{
  "n_layer": 16,
  "n_head": 3,
  "vocab_size": 16384,
  "attn_scale": 0.119,
  "tie_embeddings": false,
  "parallel_block": false,
  "optimizer": "muon_variant",
  "lr": 0.00728,
  "weight_decay": 0.034,
  "lr_head": 0.0038,
  "decay_fraction": 0.59,
  "decay_shape": "linear",
  "final_lr_fraction": 0.0,
  "steps": 9492
}
Each number is 128 + 24 x the weight over its row's rms, rounded and kept within 0 to 255. Layers, rows and columns count from 0. The size above them is the row's rms in percent of the matrix's.

# layer 4 attention value, 384x384, rms 0.0786, rows 7-38, columns 96-143
size [ 98  97  90  91  97  92 106  95 102 101  94 101  93  98  99  99  94  89 107  97  93  93 100  97  90 102  96  92  90  94  95 101]
[[105 136 113  76 146 176 127 137 147 104 121 148 100 128 114 146 103  79 119 131 122 152 200 130 108  83 159  98 120 118 109  93 117 136 152 117  88 143 169 152  91 149 102 102  90 149 153 127]
 [121 110 192 147 197 127 158 136 123 111 149 130 113 131 131 131 108 130 136 182 140 111 125 159 127  79 150 124 127 127 140 117 141 144 137 113 147 155 117  95  60 112 110 100 144 125  97 147]
 [142 137 153 123 145 177 109 114 125 115 135 149  24 122 147 134 146 131 145 144 159 116 131 104 113 136 142 129 100 107 107 162 109 108 181 159 134 155 139 132  83 172 125 150 112 139 128 103]
 [130 110 114 112 110 141  85 111 138  97 110 121 165 105 192 117 132 138 115  74  97 102  76 127 128 129 106  96 141 141 133  89 104 152 109  94 124  97 135  96 112 144 139 126 105 132 129 124]
 [135  78 139 135 159 133 126 138 104 120 153 139 156 142 128 110 118 111 125 145  91 131 143 128 119 152 132 120 121 143  89 156 137  93 150  95 128 151 151 147 123 107 155 106 105 131 161 160]
 [100 164 144 116 140 155 125 107 184 125 112 120  58  83 111 163 105  88 143 166  96 141 118 170 132 127 104 122 123 116 141 119 123 118 131 132 100 121 128 144 189 176  87 112 152 124 111 122]
 [ 97 130  99  68 155 101 103 106 115 128 140 111 116 166 148  83 120 152 121 131 126 125 131 145 145 159  95 149  79 104 138 102 140 191 110 122 135  91 120 150 120 146 126 103 179 150 127 139]
 [ 93 113 179 147 147 117 153 100 136 112 120 161 157 120 124 181 139  81 146 120 132  79 155 101 140 148  88 114 120 181 111 120 126 106 150 137 118 142 137 106 105 108 145  92 145  93 132 159]
 [157 121 125 101 138 134 152 152 129 114  99  88 118 130  91 141 171 142 142 129 135 111 133 100 123 108 141 142 108 135 133 131 134 135 104 149 114 171 161  82 151 111 103 145 140 105  96 153]
 [100  95 115 101 124  96 123 116  76 128  98 180 115 153 145 126 118 136 115 139  81 121 145 151 124 131  91 138  93  82 138 134 127 119 121 127 166 148 123 120  94 119 138 124 156 109 146 136]
 [110 144 118 111 116 144  99 108 151  98  98 101  88 128 150 144 155  82 128 114  88 148 116 105 120 130 119 142 140 160 117 141 139 174 152  68  91 160 119 139 131 113 156 120 137 119 173 119]
 [103 118 111 145 128  94 125 154  95 157 137  84 177 122 150 146 156 133 140 153 141 143 114 147 170 216 119 143 120 114 129 150 119 107 106 108 132  72 130 122 138 109 129 126 125 170 141 121]
 [120 126 147  76  95 135 111 114 122 108 140 127 175 114 110  48 121 110 122 125 118  66 139 134  69 116 147 144 129 130 135 176 152 127 119 152 148 166  85 140 130 108 125 108 159 142 165 103]
 [149 109 135 124 116 145 176 110 122  78 100 145 124 134 132 127 147 144 123 150  84 150 144 141 102 147 119 196  58 120  88 153 144 140  76 106 169 123 128 183 119  86 100 147 123  58 147 159]
 [125  91 114 127 100 163 103 109 163  97  96 108 141  99 155 161 122  89 108 100  94  98 143 122 167 167 127 123 145 109 117 149 144 135 123 116 154 147 113  91 142  97 185  75 153 161 101 126]
 [132  90 122 115 136 138 133  89 144 136 104 157 114 128 131  88 126  84 120 140 177 100 132 125 134 134 123 152 119 140 112 103 136 183 132  66 158 129 177 104 126 158 119 126 137 124 121 114]
 [113 118 110 125  76  94 131  83 168 124 136 128 142 122 125 170 147 117 113 148 129 129 152 144 101 112 119 148 112 130 163 148 131 129 104 168 117  46 182 157 109 122 132 151 140 109 107 125]
 [130  81 130 138 107 165 144 153 125 116 109 147 136 189 138 119 154 133 152  89 160 131 152 103 150 118 144 145 127 141 146 144 138 136 156 115 135 131 130 119 161 146 120 110 147 129 102 120]
 [138 135 119 161 127 122 113 135 134 105 172  83  85 153 129 146 123 154 110 121 128 122 142  97 146 124 136 136  99 152 150  90 139 142 112  82 104 109 158 121 124 131 113 122 152  98 120 143]
 [119 104 137 140 164 124 136 165 146 153 150 113 118 184 143 124 162 122 100 116 117 167 169 139 142  97 109 139 114 126 148 156 102 154 136 155 166 142  95 106 113 133 181 129 144 125 126 150]
 [ 93 119 118 138 130 139 128 118 119 143 161  75 158 115 128 127 120 112 153 116 149 155 113 144 121 132 174 103  81 118 124 110 108 127 127 135 107 141 149 103 156 158 127 169 159 178 123 149]
 [123 150 132 111 160 139 108 114 151 108 130 110 104 142 150 136 121 179 110 136 122 125 136 122 138 125 122 134 139 113 142 146  80 130  76  95 139 185 143  97 123 169  94 126 121 110  96 111]
 [155 107 102 159 135  87  94 111 169 179 147 112 176 120 129 131 123 134 127 150 140 128 114 157 138 134 125 120 120 139 127 142 143 117 147 118 103  96  89 112 110  76 128 139 103 114  85 115]
 [102 146 129 137 141 111 123 117 131 155  99  88 135  97  86 136 129 123 149 142 134 149 122 119 122 149 101 127  84 123 133  97 117 143 116  99 174 179 122  99 125 102 101 127 111  83 136 100]
 [121 154 100 121 138 159 128 126 111 185 143 110 106  91 148 133  86 151 160 140 121 120 145 109 139 136 163 120 170 142 119  86 128 118 162  93 131 160  50  98 126 100 115 107  98 169 124 121]
 [152  97 144  93 154 132 140 156 102 186 154  87 107 102 132 136 132 115 137  98 122 134 170 148 124 127 121 100 149 130 102 149 170 123 141 123 155 133 123 150 131 137 133 137 133 147 133  88]
 [110 132 127 108 156  98  74 127 108 104 149  75 127 117 122 160 129  94 136 139 115 133 103 154  88 151 135  82 114 145 131 114 133 146 141 128 145 120 111 163 113 111 124 131 129 122 103 141]
 [119 133 119 135 131  98 138 105  92 142 107 120 129 115 166 100 118 144 145 101 130 107  96 135  99 152 141 123 108 116 123 111 138 160 105 115 110 101 100 102 117 130 121 115  97  94 148 132]
 [134 112 118 144 147 108 126 137 129 147 142 136 142 108 147 147  81 121 125 112  68 126  73 106 100 108 113 171  97 128 165 141 140 145 126 156 123 126 108 124 138 116  84 131  85 152 132 113]
 [126 120 128 138  99 126 111 146 114 124 146 137 130 116 136 122 107 152 123 132 145 158 116 142 172 103 184 155 137 126 118  90 142 108 165 115 110 167 135 124 123 128 151 102 106 150 150 104]
 [154 125 151 137 135 144  92 135 107 140 147 127 155 115 121 127 103 179 115 144  95 136 138 139 113 150 124 115  92 100 110  97 101 174 108 105 104 114 149 110  98 153 146 107 169 135 137 152]
 [137 129 119 152 109 108 147 150 152 124 126 121 161 128 151 124 164 124 142 104 110 132  98 118 116 134  79 128 139 124 161 116 134  91 138 141 120 131 122 159 120 140 184 129 153 130 130 169]]
# layer 4 attention output (transposed), 384x384, rms 0.0777, rows 7-38, columns 96-143
size [102  90  87  92  98  94 104  97  95  95  96  97  93 101  95 101  93  94 107  95  92  93 104  98  94  97  96  95  88  94  97 102]
[[113 192 127 108 104 102 136  94 115 196 138  80 148 162 152 146 114  99 130 103 125 152 140 174  78 167  97 202 137 121 187  97  98 120 146 140 127  86 144 129 135 166 129 117 163 114 143 145]
 [181 122 143 141 119 149 121 132 133 112 173 136  83 150 226 131 129 134 147 116 126  93 130 164 118  96 139 147 132 151 150 108 158 160 156 155 131  85 137 132 117 142 155 133 135 104 120 106]
 [184 110 110 137 140 145 130  92  75 111 150 114 142 122 109 126 124 115 130 139 115 122 126 134 159 123  84 132 100 136 124 126 150 111 151  85 119 158  92 148 137 135 128  90 116 152 120 154]
 [ 84 105 104 133  84 154 154  81 139 145 115 103 128 129 114 149 142 132  74 116 127 123 110 127 166 144 144  86 128 103 108  97 125 102  71 108 150  79 128 117 158  97 137 118 147 148 157 121]
 [151 174 142  75 133 121 136  90 119 123 124 135 144 133 149  79 115 159 129 176 169 144 148 155 121 117 142 134 129 122 113 114 113  95 115 142 126 168 144 115 104 176 140 137 136 119  94 130]
 [123  91 119 121 137 122  86 127  89 142 156 128 101 105  99 134 172 109 148 114 137 137 160 142 121 173 149  90 117 154  90 129 131 154 133 122 130 117 118 132 106 111 151 139 110 142 143 170]
 [153 163 138 138 139 143 131 117 107 160 137 134 113 169 101 124 119 128 139 129 117 133 149 162 134 157 104 134 155 155 127 124 106 107 160 103 147 116 171  78  96 147 147 111  98 143 159 124]
 [171 105 180 143 133 110 111 130 111 132 156 116 151 131 172 171 139 135 139 109 135  54 136 130 115 122 138 126 135 124  96 129 142 116 165 152 157 130 125 121 110 128  97 108 162 137  88 124]
 [118 101 104 115 137  95 169  91 158 144 112 114 140 136 104 139 116 137 136 134 154 153 201 114 130 163  78 113 106 151 110 141 107 100 107 145  88  96 124 131 122 111 183 100 148 140  98 114]
 [145 131 102 150 128 119 132 146 140 142  80 138 144 134  84 122  76 136 170 130 153 110 143 141 141 136 133 136 114  87 130 149 176 157 105 156 138 154 180 135 131 118 120 175 130  99 108 124]
 [131 114  94 110 121 153 150 130 169 169 140 118 137 118 145 122 114 148 148 117  98 134 118 127 140 115 139 175  99 121 144 146  98 109 163 111 107 119 107 128 134 122 152 173 101 144 150 150]
 [121 141 149 140 120 167 113 134 103 112  92 141 136 149 140 156 117 112 134 124 135 136 152 127 127 111 132 105 116 161 109 119 103 138  97 105 170  99 155 158 147 177 163 161 105 141 134 108]
 [123 145 129 111 134 153 115 133  86 132 149 129 115 154 166 145  95 140  86 155 118 110 141  97 129 173 121 139  81  70 118 114 142 129 116 156 155 155 132 120 155 139 159  79 151 160 138 123]
 [133 147 145 142 135 138 159  81 147 139 119 128 125 112 137 145 117 166 121 163 163 187 120 132 100 163 139 130 135 146 126 114 123 156 131 142 152  98 124 122 118 121 120 124  90 146 126 128]
 [111 112 101 105 156 166 140 110 164  91 116 100 111 134 127 153 122 122 138  85 101 134 116  78 143  93 112 138 185 127 129  89 146 152 107 123 113 104 150 113 150 129  80 141 194 123 110 149]
 [126 140 172 103 117 103 156 138 112 138  94 146 139 148 152 121 135 126 147 102 124 105 111 103 129 158 156 124  75 142 177 123 138 126 116 122 149 133 144 135 141 131 144 206 179 103 122 140]
 [141 111 120 133 147 102 157  62 122 119 155 120 159 110 127 153 110 148 140  94 156 159  80 118 110 160 122 125 132 162 165 122 175 187 123 106  86 114 130 181 162 129 103 156 164 157 125 122]
 [165 116 145 137 125 130 138 182 144 129 144 107 102 144 116 152 125 158 120 129 136 146 151 131 142 136 119 114 178 120 115 130  75  91 119 163 112 154 127 121 134  82 119 124 156  90 169 139]
 [ 82  96 135 133 112 104 162 101  94 136 162 103 134 155 170 139 128 183  83  98 146 167 115 131 151 111 140 142 160 117 143 121 110 102 142 106  91 132 140 110 176 111 180 150 137 150 122 153]
 [143 136 160 171 113 124 107 140 175 160 130 157 152 148 132 149 178 143 120  96 130 147 152 181 132 130 160  77  87 115 131 102 115 122 145 162 155 147 151 118 138 114 104 130 140 165 126  97]
 [131 133 124 165 131 140 126 144 135 136 150 139 122 127 113 158 125 134 178 151 120 176 115 168 151 109 111 152 106 147  98 121 104 113 118 160  87 101 152 124 122 130 127 117 154 157 129 111]
 [127 120 132 153 114 107 104  75  78 127 114 141 153  95 160 160 140 118 127 129  90 118 143 146 121 115 152 128 129 117 118 153 127 139 121 128 135 107 138 122 146 123 153 156 148  71 124 153]
 [152 148 132 144 111 133 123 177  95 108 130 185 125 137 159 118 149 106  99 134 111 139 107 173 133 111  87 124 133 170 131 142 165 114  99 132 135 138  97  97 117 151 112 129  92 121 138 128]
 [169 108  79 150 116 125 119  85 165 134 128 134 113 103 111 149 158 103 129  99 142 122 139 132  93  91 121 149 111 157 143  88 137 169 113 181 116 129 116 149 146 107 122 105  84  69  89 142]
 [112 136 148 129 167 116 122 100 154 123 137  67 168 117 123 154 101 118 135 124 111 119 165 125 159 112 200 163 179 126 134 108  83 129 115 141 121 137  72 115 130 137 118 116 122 102 155 144]
 [142 151 182  99 133 155 172 148 128 122  90 119 111 117 139 134 143 130  98 154 124  94 114 128 136 101 142 112 147 102 109 172  81 153  81 123 123 108 102 120 127 133 157 143 157 146 139 161]
 [159 161 160 167 125 102  84  95 135 154 177  95 160 111 128 115 124  83 125 133 135 179 146 144 115 118  94 140 133 145 127 148 100 156 133 128 117 113  99 138 104 128 167 149 112  92 154 121]
 [ 94 126 153 113  90 135 120 112 107 111 163 114 132  99 121 127 141 115 157 106 132 126 136 141 113 133 128  86 130 131 144 120 116 119 178 156 157 108 101 155  87 116 152 102  95  93 156 112]
 [169 130 147 124 153 105 111 114 128 178 144 162 169 161 117 104 159 101 130 130 104  98 117 116 123 116 135 166 117  89 165 147 101 120 150 133 157  95 122 111 137 135  82 133 103 137 158 129]
 [147 133  94 119 170  99 122 125 128 101 129 113 134 136  76 131 164 150 134 112  93 168  95 133 142 114 126 153 106 120 112 133 115  94 163 119 113 166 117 140 115 162 138 146 134 105 132 182]
 [119 120 152 148  95  94 147 114 120 145 135 174 118 119 129 111 120 115 113 103  71 108 109 122  88  93 138 110 121 153 150 152 126 126 138 125  90 162 130 150 129 137 146 158 146 106 113 144]
 [121 107 118 103 147 156  86 153 147 134 125 143 109 154 158 158 123 135 109 113 108 100 161  83 125 174 124 141 142 129 170 128 141 150 114 114 111 133 125 111 168 146 134 133 136 126 130  94]]